From a checkpoint of a small transformer trained on Wikipedia.
Architecture: RMSNorm before each block, no biases in attention or MLP, some layers without positions, hashed n-gram embeddings.
Each number is 128 + 32 x the weight over its row's rms, rounded and kept within 0 to 255. Layers, rows and columns count from 0. Numbers have three digits each. The size before them is the row's rms in percent of the matrix's.

# gate: layer 8 MLP gate, 2048x768, rms 0.0748, rows 1306-1372, columns 192-255
# up: layer 8 MLP up, 2048x768, rms 0.0731, rows 1306-1372, columns 192-255
# down: layer 8 MLP down (transposed), 2048x768, rms 0.0679, rows 1306-1371, columns 192-255
gate1306 100:131162118116148124120144096142089169085137119145110130122115179138116076116145102068085176078171115103109143116107100140140103157175133116153141123163091155134101137074147133179093192143135142
up1306 099:084130121114079164127104122000116148120131096153145178080138150169131148163127094107104108069115125133141084156145132150080133095187088160149112141151165084118125093157160129125120108146163135
down1306 103:204101106147159131090120138108131158152114137184112121171119103129098106113175109132155140155146137138144093110112144147148102119135134199154160119101134172071079103098099110089133100115110130
gate1307 095:118112154087098177114170119147201099117129121130200160123125140142162092139105115182073093140141087141083180178144116110106166130095219124190119181111139154137150137149076137147112134081133183
up1307 087:209167169108116133137132082093142166101086157143164115121153143134127192131119138140089066087101189123176137115110144127077140165137162087102116144121123131108117128180181062119146170166168153
down1307 083:121095154108122140137098170161151130088120150105104108138125121105157112120082118126104133138114108083130152160202153097084163092158160103107114123183106093086151077068085109153150076147112141
gate1308 094:113163136110135074176114088115103110119093098098080159123126110189102131089121108095122117198161132137178108180124118128101159185041136174137089090110111157153129149160126143156133101132110105
up1308 097:135123127138156129174114080146109153146133205061175128174192153113178140111116097083126085108076180172139158082139070104122120113119116102089177126081164110077097097109105128133126108119146108
down1308 099:133101149138106114119117137114100162155068061128141109117141194154103105176095106104132102119137083150153115100106113140196125101092119201156158158087087129184105090162143148179117082180114137
gate1309 096:125140150119134129139097065097141104214128134124093079109172095112100163094104141120131192140126142136106076160170150101123123102118101150160151122129079158140110115070144144210117122102086091
up1309 096:140112091145146171092184118149142182122117118158095118130111166088136148131141128162132078147169136083133137162134127107139122168139102069120150115130160143113114159147150189184109136128111157
down1309 094:108141172086142142155112114091124092151096173126104131077067097149112158118172108200143148144142046154185141057114149130113156172149127123131107160141136096114202085148183169111125123099054091
gate1310 098:182095084090078120098152151117164141077126081096142132143136094095162135171194114114149067103225138152142100126130131116080186131157148071129121212155125140128156147122132067148103095109075152
up1310 092:121052121137137124108139145143065142108076149150212080172106158118150082177115149174150182151080052105135176093173169101121047154132103138180128125170120097165122146094171140131149103112116123
down1310 089:115169153143116121083088098158168081060156153136110127129070052117183163157070117134112144127144136138127114146138147141084162069138155157113122122178165156111116164175117118127111073158163135
gate1311 097:132124160127175144160107193097082124134131142137189121170108107157121161148086068152147128143115093087077121132174144147113112133087095146101121108149084104128134113153153119131127111130118154
up1311 102:212134120147087120098137054157109150133116156154134102125096138097188116170103144110120146138113134130115135082069132075174131141139174159084133129112144149124099131102128152166063114087123096
down1311 097:142085126132112096170149124127128170127112103178100089115127133178135081121152100096110078131097110091185099089154193156151140148091107110124207153104154118133087082197176098167104061120154122
gate1312 102:128169146150122179090152127129108135158160178155135154176116163143133123153109145117174124138111103159114156165109114117119127076068100072078171121134166161137143120129143148144136212057132150
up1312 105:163119098158123102133121102066094111131139093161123140115175118138111141123141155098117161098119147113146126142101139173135124162163131173075132136171150105169086153165146183070131089163110182
down1312 095:157145214141101093107148124148149127149119081118147140157123101182074132142132110101108142118127140136106127120156111114141128152136136099135116111150097155085170044087099104156095102085116135
gate1313 107:128087201155110118106074146156166162122122189111176172114080160151112092117120129125091135131109078090146097062152143151112106149138118133152140057184112131145150131085128106120109150112117144
up1313 113:106112193147142114111135113127083092173114124149122174127142031149155154213120066165136159103120058142182161092119122145149107183159086203111127103096099244175126163081135085106194107174118142
down1313 099:092111142092108114145117118114096120195149120125106088164128122151134157093091156127130106108163147109152128136177116165077150154193198130138095140146178138099187138149121159102127151107172121
gate1314 101:168101117094134130111116112144080131103104108160100123094201180134092137131099177144125132107121184121143106078105126110178097106131118115076173168091127089139141188101158144128127127099107216
up1314 100:102180186110095170142059169118188104122072112186173104125144128161141121140144141088112170100139167084144128110085101138167199079113074169179140161146196108168130111176112131067193152171169110
down1314 103:120148162190132145078107122089071105097146083111084137101085157109166088144123099086122079197113095100136152125130098120164123143105103144105148116146161106143131084127148104170180205119116108
gate1315 103:111170162113172186157094196119114193089103173127066185097068102115178124117113091094117038090176076115142166140112079095139134185057121166115081149136096175123124121148108165135140108161169166
up1315 109:135122116161043113076106096160060165116122077143134126126084119116151121193132188129170119124159142151088116145146081138119149138140132120097144120089105074182185145155168101168087086089081183
down1315 109:100125068134096170128131091154113138171117062192105123105147103124134109045134118138164110160141146215090108166123153199114092094117153091091154144066113123168168110111086166132072126151082137
gate1316 095:072141097091131126119182127199096099115183134180182132167104170158134151110109059131086101107138078113152175144134116136128116114219180120161140142179211106130172097123192118113140157149139174
up1316 090:108102119097048164128076117103162134119134120098090064141109133121162191129055141080095138199159131148137148125168155138135085089115093074141109127110077092149124170126129143148168144144147159
down1316 091:135059162098134130088079124145099150110143106121107109162088139171103089191157157146103142173143112127184101143083046099166209092096112136140181124158155167164135081119112136113124139122124242
gate1317 105:154108131175134144146129138157127163146098119151105128164146085179101095119079153139158112169142088104157150127101138156155114152087131198154117143132114121132111129096115067129129091095123134
up1317 098:148181120101095100146149130126163102134126120117121137182130190099144115166132151129142065120095157121077131173142084069116113107154175092149175128140100091107107105173126163119086148162106133
down1317 102:149071152145122134075067104155170141118127132155122159076092163090118105064078119147094121085153092156110088145117143148148105120121140090161117105156180105117154138070103103072110195145209108
gate1318 099:075210112131139125111139153087174156083157162173166123171132191102111162113117141132099144117064119136113102122127093151193179176110134096113194142129104123191164047162179138117176105155109151
up1318 100:092101132120136077121139133166181084125112120125157085184188157158170144097152119090082167133152127066150138150154105094092170126193175157151174142133140143155125145126055143055161116128117112
down1318 097:174085138072125157130146159070091103122156121079112114200132065155106135178160115176131101127193181132169107093095109111130154139148097144127117093140092133131187133149103125076117096133105127
gate1319 101:131190128159100162118136166123091111180142196157095086123146121109172147102088151078149129129141061106126135157116146158119099144144160168111123103156180083124115130071155190063155107053154144
up1319 098:151103142187154099091149108123131126113113155160154124170117146148118177099144118154176127123104183124153150170116167127097181125138095151127144032094103106098117102115120103124111148108153085
down1319 098:151166186135151156142131117131140107119136136144132150084138104056158150127105110143110137207065106177160136118132123108133155118134132143140119139144111129130113137131091154095080114117115135
gate1320 100:125116133113156119144202154060176164099146143138142131151116119118115167092163061054129119159156143137125072145143170061124109129147161152134138136110144100144107075142092087132139175087141119
up1320 099:145105111159128109099152127147120092123097079215206143174139142155148130155156107132043136153137108073152163105127184132139157089122160153145167103157088084106088127076139081146179127149136129
down1320 101:174169103182096133139089112155122129169148116143195104187112085121135133079080181046165104155109178152193143094177178173144135145150169158120103080194095070176150145139112152089154118150112072
gate1321 105:166149137149120132163104107142080156128088146135108123107165132095133139127145149121147092170206097112161078157126214136124153112145135092089078120153086104132090125114147109102068128078062104
up1321 110:135173135163135093168057163105061130096102066151137113129182092164144189135129128114134128132087117200160041117214145158127142096154167114094165087134120071170150123128130084132140115118084127
down1321 113:099117167158130115200144166081043150154108161168109073180125138123097111117158138091125118196155142158157113100127145127124137109140173133142055151161080103137088101094106087146101123091058142
gate1322 117:080121089118023081161112169129099077141108110115099168178064165111153139127105171125110104142124097195083154149168133074155162085160132073155119194136151156158199110091170112187121108125112123
up1322 122:149074055143144130140161158162167141136113100161095137085093102073115144131098131148147115128121164160062119092161143145172124103128056119142069173147163121106113133147106149105146130113085145
down1322 120:123178059095126117133107154177136115152160147146079105145070111096036144123100186128077166116118118183129187105146181113135163166132159121109096191137183109184179156143097176181156099142187141
gate1323 098:122117165158151148153133144088136143087139143098155117138125104145135122101160111153199180143179165155103114148131107166139133091117141102192156074114139111130122124143160129171095088135086108
up1323 095:160150138067127088136138170099122151097150099068114112089123083104168171162180085110148169140177113141161160097163169109159170124098119124185152110124154116065131085156092134203114110141153108
down1323 096:087125172145149183119147166131105122131139115162092154040095151112116154132121157145123112120090140142148109093182138051135063179147161124074135179093110121133112116081191124131098088128130181
gate1324 099:105126114101150148106139166126123139111099197092161124100097172100170105100098096142195088139093124119121157124136122198109081159127122078138140140119131130117104120112147085080149117159128122
up1324 099:138083137149101141137149192168124084141114171100148139084116163112150047093084141119169120130069173188136122115127146153157092135137130123061152152140141102128118139082107083144127136136183075
down1324 104:157054128121125150055127127151160105152165134143188117116171115096083107134174109122099165112121085110178146178142120165117152124113101068133165103170117150146127159143092189111140138153171122
gate1325 097:094137169106119131130130111140161111110165137147119196118123155137145118155115151090128121142176110097162126145108110110078144115100174101130117189118109145141147103126133105154122208185066087
up1325 091:090177202118095140100129096100128094134162109137121164168072087109164079128102145108111099094098149114118108124100148127095091076093097095124143160138112108136129094126111130140161131117160160
down1325 084:170102129145149165135130120110135090079134137163137131088143094171163084142134147169136156158147157191116116129046097173105189129183127095153157166135168137121111153114043136080083126190108156
gate1326 102:081164133110098122131135103108105139159107136142140108130081108111144136182115107146072149086116125109157068134135111105120120144125162069131111096110168148132117179060119042079155116151167151
up1326 096:160098123126052120139153126149096125103091150061110132146171101141129131094158069089158156168139133131104164104127125135154122154167137170186108104149079074127167149148108155149049099140105086
down1326 103:108092148137128094130125179116122119128156108118127168140053101139132115084171162156104146071124123100133133181092118109200129187059100105160086066181089112118108076096117130142170181122118108
gate1327 096:130158114149203144113107090067129145140090161104111192137088055210122162172095125107065103150155075120145129053128112063069143114183133130085096098158136173132180154130089095171166088109166156
up1327 096:122123139181187163080102152172128142105134075156127115147084129099118169129184171104127096156094097084097125079109165055134121166135162136089091119158112102097138172116074073181204156150169187
down1327 092:118144151118210118147157128042141046095160084046175151123134139184108137162140144110098122140093127143162131119129117125112105147126187093093133144134152152110138106118167112109151123105110134
gate1328 100:106139133107111101154162110145116174174152163111119094118109087129113116167090116164119102195142166126127125139095090165136118206141170167145101061176147117132151093112190136146045126147088126
up1328 093:079100129110077100140162194173178148165154108211111059166111075079127116081097145087081178150129128125140084120145090115132077166127138125090162146139181169092121085087167167124111082128116101
down1328 094:131113086141123111140112077169090151144145104132131087080142057112168102193216077158178131148082123157130179125096160093147102147108106119146141127164105157104065200144185165114145058157145131
gate1329 105:098085106135111114176168157178120163110140127097147049098147100158076158170134096171138125124153151206159156174152080127110152150161123130167178156136166123101156113134106128187182079116117160
up1329 105:097151136111203047111145090177150207130092091168046186095130173127135053143101153137088163127131147186116102165105117135115155112110116158079125094092141088121113151165092109091162122136149070
down1329 103:124103121155168104116135161129066156167170094122131104185124123098169186124112126088146115190135112157105166140138079144125117121082113133058103085146137129140131142120109079077127165092117026
gate1330 098:103144133143211138136125112141115131117099218090149179097155077130118150145099131110195091140080137116194150191155156133086172143108100112161132144080158207144091171104112149174100098138113097
up1330 104:082181126062130099162124131119128156089154114076088126125142163102130128140173194170082167109113154164206118144117142075135162132127163108121099150103172070105085124166099174112152139110140101
down1330 104:145050124159117165063086159114065072092103082117118128121080089130119137096173040111130100156152160206145117071143107129098104089167170136138094148128136120068163135108129127156090159115137129
gate1331 101:121110152098134086094143118134127125076107121105102091060110105099066063084127182159139206155168122105091138140131097174113145157089126160064104072193082101139134133086111059112164158120139088
up1331 100:070124118146134094142177125098139142110124098107151080145139158147081125117132188135144135118086096078196105126116070134168116093176111167121122088149122143131119164149106107072144105162120156
down1331 106:120158159212089103141126118135117171040129065170127124114094123116147080152100073192103126091114167073118111111149123076134132153062095101125117121148103153121145151157090118142100174125126152
gate1332 097:090069156140126113117143162114112091127145106142150142151132110207118131105111130115177166054106146169149100129064121109127180135164057146157066132104160171134080115165101161122153071123145157
up1332 096:120101145139152163084107132158077117136116144171155145194100142128107138144122141191160154161134145132159112072150137235104138131143083105144058149166164112143070141070089120118156134136125145
down1332 098:140174148116088062102117134143108085089065118157151131131096139147123123113076138092120073159140138133170159101106081084134087049169141130122149138147109111102106146199112121150119101136149095
gate1333 102:151106154116116162134092116191089122097178142069166140126124094154194133077113124155186172145140140149092076123184130078108108131080139152052063109112186147145150084119156128140112179101037175
up1333 100:203151156178096108179061103134144120091104133139105166086107122107128174134081111085139177098123149138170122173123141125179094155155117167184117113145162155148132139145105137158159175124206159
down1333 094:105102138115199186155131112098152121099108152133114077119099159113095087097134129124133075153162125171128148095140096178112164147144123120112174077097048063122187130139151151171124107075108136
gate1334 100:186154145106221148152150103145136160121122122142114114126090190139071124175127077157158164120156156093158095152076219103138116162082123171100114095134125174138101149138143132124132082152122098
up1334 101:082118085155069162092183136118093102143154084147104114168119171092124109131047063129100113217177160090097135113159120075152166139173116091105098181161111112140104136140133123155136161162163175
down1334 101:107133141110134151152089131063122134148099104099161138121115155119131090101104128090169187153111082188090118076124184167122137092137088174116167165170131143190121061129121155064119071141110160
gate1335 099:102167142097089126097136141098086133126138125096150169102113062104167105087084185141067123111141103167120142093154114186096166151067163124167173136092132139062171171128079075171092153148115136
up1335 106:102137111060085110107080172141139133116099081089119132146179158121158132124125138103117211092141147114184117063150073144098169140158163132113106177114131129113117182131131113141115118157127128
down1335 101:145172112184089110120085148161125198169143142167131132115159194090121177152198125131156151090125151114124160126134107200059153175188102079077130099114153172105073156088221127108102179123212124
gate1336 098:061095141123170101146183175122147140096099142111191163128107212123092119148152095128133087112113100162131080075096102177110150144113130118095122174163147188101134138123177141102091099136078185
up1336 102:213126125149147122138155134084088193106130204103115105133144074123125094151095199146123102144118075090143068122188100096116113078109099127195152120153132074048137090146119065133086149116170103
down1336 102:158141136129166076068126107098066165117178143132093126108134162139179095078174088101081162162146170180105096096123077134103117150115087096110124102153103040093151116136116094103135111085160137
gate1337 101:089092119150132140189193144146147206083143139108086147147088114104100171069112053186145107151120156145163102112092135161120167101073131153139183163111145144173098197113109139140168118117164121
up1337 103:110130113150190141087102040128115177113113148115108129105122110124102091077088141148141119123112095145114107121126167084146121154177043108143152112115105075140082114122149150165103108183144124
down1337 102:173127198131163177096152136125077160127121124113137128110104118125082163065130128133136078222110160179098109117138118123120090172159119129201133134152093133114141138159105153076065140148127115
gate1338 102:117087147129116092101049105174100164137129178110093141144147128170117128109112163174114160149144158078168158060059123125185146107093073118120073106162113140198139109153115109116132151167187174
up1338 104:126097126129125135080152172109106174132158109065177110091177179168161123124162100154137129108126168128147127141137113156096103120088071133128133098119125114149097120034108066086177092102157166
down1338 102:145155126138122120141177117103102142055116134050091113140069158127127156152185172195141184082151125128146119093153127146089128119154120186149154124172159141158143105115148120178089148079194119
gate1339 103:121069087131163164129169162126116095116124179135115112150155079117050180118096138121115168163142090048114123071117172094099146129128151103141164092122156107138184163187110163130106130119156155
up1339 103:146107100151079124145107191146164166118158124099094172186153123126128134145108165094141150131168109039152084104113176080103140128122050133151134110181114081175170168168091126109137080089163189
down1339 105:137150144110169152149148098144139120082221059107029157121137192149092138135120131081120119101115146105155088127121121167157136112141159087105175152072119140104083117116111142111140184133195126
gate1340 100:079206172165132146126184165133144143113123152186165139106154143146082087129166130174085109090114131138122117143139124144075124146115157145124080101154108133113160192115169136097184128169152080
up1340 104:144106148120159105097113108097146094133055109103168168130131172140133138123102151136194121208100071150114139127103143078157197121119093098166105176082128107132157133175151129113074143139111126
down1340 108:106142107129169168069154182107095134099127094121147162134088150101142137106090151144146121165107116141139130122130148146141169089073126125062228155088123096137107084145143154114122150090119100
gate1341 098:089093129212094089161127182193203148068136071118147074130146140152068090117176162109139134133069142125093139158129173135183115102109146161151158130100132141123142059115103170025100147121141146
up1341 098:159126135148131138107146114143143147170117162193109143108153083130142096124109165113152125065153100111130164186077178099142139126138117153150187102116060152124121138096129190117171106126133143
down1341 090:092130071135126197104113172120127096107096131142145095135122085132122128084097105169152130132151140100130103141135102160088123156145182167143077128140117136118146036038138122085075145127167169
gate1342 098:141158194138104148063126121104108163144159143149123117148113117077084097079123147086129078110100117115212107139201139164156135212140099111123093188113127080144101157070149145112201140128154113
up1342 095:136093173074094122102149096134091161046078129070129130124099092159051125091107159035156077101193114181063118086100135129132141090161097164154169107125139089083108161155190150120163155091103153
down1342 096:123133140129035140111150100142141145167162121122054114153074158165141127135074135094090150129107116178163113135148094192108147153113129174164107138096126107105156167134089175136188133111107131
gate1343 100:135108119167178192113102092146111133092144149078134136150134120164142164134126119068091169169155130063165123119153171147164144143103120142125137109139122108147160118120149132138071129107149105
up1343 099:093066200097180120095098114147072100077107111156117196094127125163150127138121121137138188113092121110140096116090122107108131139151141135088140186161105128173146146141097167163146119152091052
down1343 104:117173145089137130141180177137101143155206087173126073136103099077103183110140120080124123142138144138193176128128105143145171130161155111185109102143157118114135097216179251077096104147055057
gate1344 099:079106121073129093173189130115164105125072101127135162139162125129184119105087128138148145102121119135154160068081085081163108123159088103068126122110132188173152166125110145099127128124177112
up1344 097:157167114139124101121154166125163116121159150136094158170146082238123156141128157138121123130131192153129101088063115136154063115183120100150145143119077149128183142133129163135104140119141135
down1344 097:119120094154164136180112096119129109101109089101157143127123145136162137121101119123095157126123158141096102127157150140153121120131135193121097100122133168139109172095109110095132095141126152
gate1345 100:133105153096102095163101142083094138125154118135163109109128153142113155116134146131130064135165105152138172113128107121139132105144105140179132137156138072140124086119130186067120122139110114
up1345 099:118112096128168155146151119119096106144098100076099088128182104145100101161137093189131085160105157146129080163141130114195170078158127108118093125130114121127129134135169102121151161152114093
down1345 095:129153081098144135125117178196170136190155132130136124146114202110173139155138066167079103143098179093129126107106088066115150125113136126161140121075131118147120117121158112163111081126105117
gate1346 099:098148113145173150138088138135134133154085195134136100170139163171124076191077085086159080107182138197214216130136088116062102108115136146187061158115136100121117092156168164083178141154162139
up1346 097:130111102161152171100120115229110147137149173155168173143078144067094120087111217128114155115100073163077055162146113144125110099161136120077125095198154145138134080133096149147178087081121103
down1346 095:149153133118106115196144148145117168144182169168156116177168165164155134147065162169136111173125211091123105085090134099088160089122130140153169165086147097143126160108120142142143134149118175
gate1347 095:171067108162120157175098079111169168157139136142164135099111100149112123082138146160145167173153152138149122120118146144109115083163038103133176087122153151150166106152186091159125118099137145
up1347 095:137083129139117102119102177084076150102152116206109120095138114144098142142123123153164102108174142118113091110189186108163112059080134206066118099087187150095116127120095075117190136159144150
down1347 094:095148195080153114148106193130120073115120146128152098140093119172119154125124124163193136158177082106143069113149101086110112102175152079173067110081073062108163145120117117111153150071200099
gate1348 101:128138097065158166132216170133094138155194172130159136135121165150152192105159137076182112083101084117115104128174118104121130098151143083132099145148101198107149109153154167090094166124108145
up1348 096:067147144103144126100162146101126115181191133101099131148125122044226093136140159169071087097156128146162100099098190114132118079139113075155164093067128154138131100161122118102170162135125179
down1348 098:105139102090150069142149182138169112146122160117181130154079133120117135160130153134165142117116120166146163098141133101139175148140177158091075105132145073028015135148170098137148178131157103
gate1349 102:141139162133144103109144136142102153146129153156095102149167138076077092098123096098167142125165121059119105099128139187105103149110105181079072109169126082088148160132154158144132114152160119
up1349 105:145141174103184087120123103135082124150155095160099119095147139143124109083122153128153143113137112154150180141138122144127168116133092103131119156115112130138038125150159160109130101091112126
down1349 102:105152156132189165177103114168102143094131090123147183155133120140165066158166127153138125090104129093146161140183129080115157145107140151128127110102083071126104172137122139114076133175133122
gate1350 097:142079131128061180181098143103105107145085091137149164076158143121131145105106134166102145093183132195125197168167155115157107105159123121132076135124143066134158117094155105178141137124139087
up1350 093:111114179172095148126124127098181114167186108151123190131150154077124121125110150170185153167163136076072186151128083152129102094160114133140133039150142106128115131140094166108144137108173112
down1350 095:118056116198148123130145085128199155103146112186035116181160141137138092163150101148138082216094100143135110108089103176091070063108118115117125116113114144141125126071093171107208168107088136
gate1351 102:139072148105182221122109109171117132102164119083113225107154133153101107085129138156137160163109109149155143179104161131103128156138151118144149059146156117072065146127129080082143165182068066
up1351 101:158101079141105063091108135173063096103105122197095041084092089136126159131118126168122080080149077075031100109147085130116144169159131186121136137174167135134189151106101147194123098128142119
down1351 102:128178090124151116160204135101085116070113101122139136124106151164119141171118139139187072163131125161165146177134153160138118097126150000186105151095060220145143140123133188104167124085122117
gate1352 099:136112181137125118113147137129094187103136200132111115139144143132109135085156088138143126122174131141142084219070189085123135184071147108164136109112135187127125086112074102123167123139138106
up1352 115:092138147141107119131168151125096050121139133187113123137078115141131139183128127113149114145145116180129117056134042134172148153118115116095129158146145152183141113122128140115068116142124128
down1352 115:173091135153078196102131077144113162172164113151185107123109131138143175160116133165188105166111145148121178054151101131106183099165103104135158097065104134184128166206104134100106138110077135
gate1353 095:145145149092143145155106118180146112140105163132190101140170140111188115175138114106103124136118079091157141115127095085065128078148196135204152052136071099161113139191116144108146113121113116
up1353 101:131162120126111160112129148154137124174100148075134147143168129138119150107122090147109137158115140140152075135148148073112118111189116134094102043131071114096144137129091111114151142118192143
down1353 102:183080135101103139176084102172139125116116173156137195171192149136153231166147129133109147127121137103112138122205075128145157127139189134190119185146198135127153104108102130112149138122135106
gate1354 096:050141132120099130093128137100132123115122119136162077173139068116141116103060102142170120145141145108104139102155129162127123098088112139056134177158145158076104129141121120138110129075087155
up1354 099:118135165137140099110096141092089110130080159136127093188121131181102096157053122096123176069113083152110125118081145139068117125184126111144193195187154168104050130200148091159138118073066161
down1354 101:146152108134099157148149104143087099065150079151118132150118084125162145183147127108115148129145141139144152109147121166135124085167163113057162109136153155127148070119127099117117187117135128
gate1355 100:138140123132143119087117134130114092131103112038148085128145094155118073132145156120110136168119066110146093133151163144073196181126129140113119149122142148104070134101133121120153103120100167
up1355 093:163151123159128093139124168067134113099145101097130148098169064097103152166178100108140123210114135072160102142118162127185174096130174112141148105092148129090117108148128104131131181173078106
down1355 099:158165135127155119185080126112116146125094079106127089157140041106095083110154168105120183116135132136113110099139184127164096167108203147159135116175150189124150119144070146162118075125112133
gate1356 102:107170145109100171129091069109076145098092165182124078084175091096113116062122124131095119054113114150129118054106097119140119131104097037097081179079167114059062139136120137109062094129093126
up1356 103:147150132157152162148076121154120120152090131135089137115135183116155076103150154156147148119098133142128105170128136139146126108115103076109111104108128119070095115173119161113126141107115120
down1356 097:150101151109126081158097110141132127167079150038221125079190114142062121089148159148120096186126143186162140138099132122157115130152141139137107090168040102153123117137146162146166129082176107
gate1357 099:101085162132134096113142204165147163114145094152094114083127143156114135164092130091148131099075202133116134095128084219119191093121132091177158120136084090118087127125120138179127101123122089
up1357 095:046117074113097159191078117096132114134178118116157093117145151149091039121057069155181099081153125173125193123136097131136140155168124133132145133101141155134097131129141109114153122106194176
down1357 097:120102122180116155150132047126099134131143123185135095164128127071135115129084130176051158074094143117092215108097140102112141139128135125141128220103134116058059142200131136115066137166162116
gate1358 096:110111119064141106104159150079103141062110165136226101146157102134152106155121070142157107147140142130115130143121085130097122159161122116128088116154121086106073058110132122150137100115106110
up1358 099:131137116134111186097123185158097124115145160148114093133124167081132097171110066157144174134125115101101180145091107182126080095161155162150071175093131148155129100137121085202132133112113115
down1358 101:143117088130166098129126095051124118165044129138111118109148139111095112112155122139147133141135199113068094064126159164152100095115105133106135140153208113115133063091096087132071161121149123
gate1359 098:155123114104116134144116146115113138121132164063071128130129146095148135188064117108142047117158064155127119118142138169088127148108174130157149185113117099099153171121059147084166130123094070
up1359 097:156073157153130162106088152149132154137135177112133122133163094131135187136147119109156140089143119092103118082144106098088134065127125138075078154175155124094124137118123148089111136192115140
down1359 097:100161115136121135154117130113158102162185170160141119189114139190105108190178149106147147115081122101145124121081137067137120184120114091101139126120222122095101133135174130165173129158118110
gate1360 101:087076116143095126131171106118084185100102131125079148099149110126200120123107085132129120146105154089121113094181103171134088137105120131113157172073129154126117133106135070077094106147119129
up1360 097:155162080132140111103136099149110084116119144096105134179112090073172101130215090151079162197125171119160111089156173124152132119155119155165156150148166143147101084129129127166110138165131112
down1360 095:088123133136084177147107154092096128136116115121147150091108147090106113097108122172107130158094177126079158116102132109111081101165134085162104128183064133142204077114082116135160140150131083
gate1361 105:078096115129075087146135125134092115120156115134165165154127143113139155200100164184197136146153167098118123173141135154100126107121155113151103134076140137125166121121126088135143152103185109
up1361 102:120154151142141135114124048106091138123143143116058115110144141173140164123207072101083084193139168152100130142144145109169061157082115083112100090090066125147145153127177178127178095148113152
down1361 098:069152103115136147108065165131109174172108108094124085130076135074064110114101173101128082120095093180127158136178172160124142105135114162139207115136115144129120137109159169143061110112116162
gate1362 098:071146146161166144158154121085136154127094118134103106141051102122104096138119089141154094139097099151096120120137118165128147138126150090133112131108178137161094168134132136126104108156114075
up1362 094:099153148166129085130180185134100161102111088166115103089139129128096165145099108140093122147157108161177123125128178168126129109141120106147083131102160158129083147158096101184104102133175146
down1362 098:137093171151150119121097105076061161139161152146133120137136123121073140119112163145148098106083113103133138061166109119086124123125172095199115115101141191110070151124111156199102088090142114
gate1363 099:184160090098095152101130140092145108105081067134198096103066148194181166147145155094216131198170135103148085096080101119155171110155098117170162083173155107147128162044072116126163119156143157
up1363 098:148101139147152136105106152097184148086080114112110143136089120129103109159200116125167160140093144189135160117114141109096187159112093154114145150095123111150145086137122124138084148147164170
down1363 102:064138136128109108170103152112102110098068093207168151171147126150133148118087162145075124133167175098105146131060175097133117176112175146125102165130148115128154079118124180165088149168126090
gate1364 097:106142137105109075123143092106233117104163113123106173070143134160118125101137171132168128106177116115134116109118170125149134149127105118114117103119093173170142140119106149197131115138063135
up1364 096:127163139128190064114116114148158161071110097128147102123161148148125121132190151135138126123140115112136117137152180108089116148096181159114099104205185128147112159192108212186133101172059159
down1364 097:137159094168148192153123116157187117110108137092120124145092153176188141112090219105147117072145070098095140239152143135141158166109110106092138127094078170120173058143132171144164150162059106
gate1365 108:157096137158173108089083124084093099133157082131142085082141098127110104133100081209159171106128094133166118155052132065148176135143146081081116147134067133107090093133117088116144102076160156
up1365 104:120136142117207144117136079112192184135122115121124170058095204065181134128118152173156134088072086181095115117130123132164166147135099122181149143113112049148096102155117072123156042073123154
down1365 104:164107111138151131153109209127097170144133077110093111117150113091142130177100170130129088136176127116110128020190099132074107109138158118154058101152137113122146181126062159115150140081166133
gate1366 100:132112119123136129099124122151164118034107161106133078096048116186151152136139105112145139074122127133145130118093144124174123184166132104203174065115150129139112164113089137167123099104120107
up1366 100:180085109097173175126145122171156138065090144079109113104159197160148190127137134119149151128132140164096086149153154165099088131153171110085108161136132158121089151145101145092106126168129095
down1366 099:150088103119135122092153134178079177155161157140126128091124111136106138095098119073145140185133173111141122151132186166155072185148137112155140157083169091133117209120174126133166125113140104
gate1367 103:155148156148082114130102108115157145134098146063111150170162126105141156062176179154111066126149141152147159153150093114133103111121096179081113163166093173154095175131078143116120145127142107
up1367 107:108129079153146164107152084108118127104131134150147090109060121111100106101194154092198078105135037139086158042200111094110174149175112063121125179111159109065146104072134113065119165117072070
down1367 111:094137112169056109101163183090111150082110116140161142137132123157125082043168085143111133093072113143058149177120135139085149164086155133105143071162149134107129110145190162067096172066100113
gate1368 102:030123137143132147133139102113187117134134166105124141157126129120179075109123156130089112144142108206187121151116122102105157151184077102101155083072147143115161210142109083150110118098112097
up1368 134:135148149088134210097136140091131146167134118139088140153121140144188081093117100132105097118179110136208152166091137144160113111152161107132167119125082196130162086080160078165155140123154066
down1368 126:146124145101095228092134130099109126140100133145132107102069138089085111125151125140138089103164119123121174193165145124109108103122117131113172056128130173056149127133122128144126137175097143
gate1369 103:059200094157144110081138139176164123164212131175099098101147062153115141119099210161092136146176101170131130151122117125158126084121087127089132140113168164127143087147067109088064074143172163
up1369 098:130159152038180097134111120129085165127149070092148099153108125142216133154168134140141181143149111063146153155084101067133108087187107099169084167099078122154180092102090102141116135058134107
down1369 099:092175127137098158083143152133121146113146097155073081099111165120134132138087146129193163178120145094140118131088163172136117178147098082111118166124116101137148149111081094114138107114112126
gate1370 099:104047147088126126169150092113095112143083105091122125123122137160099115126170127191156167090168106123090091129132107181140114098089137158143086099145086100112140141113116152105155092086120121
up1370 092:084092133141166135167123132128165109143155144131143083102114096061179067158161141072176163149088129126088069123153117154134161088107106118089148154134137106134137131137151070139119145124073150
down1370 091:147139176115070151122123114134155102135173126045132092137102143056108149161148110176119142097107108092143099158156089137077148123093188149099168146148092157154143144086098152097179078108094136
gate1371 099:106089145109084115135151220045128090115151144096133130114108142104123147113106185116126122146151164123100129060115143177175172165095169150140164110154172184126140144140106177063138097070226042
up1371 097:074159116125174111154122154091122157181079074103154104054089135108052163136135118132191149155163109162057181130063117101114104131146136129083153113057073085127088090115136108110139075113133134
down1371 100:135087163127112074133141171109166106141117083129109180134138163151121105093140148122099132118105083132125127106151182165078130115097074132123094085106100131104145172118128129170067116164127104
gate1372 095:178104084174128175145170121158149180168092132065146123112145144066145157102140123054171116126126150103139107107122107157124171108098117127153135145110112111119164161211075177126085160125126142
up1372 096:134138135146151145134094099140125129105088120150118100166109117148114092150185157101151216077186122101188233115160213096156103143120142104080134157118127163142126202068116099108142112099170175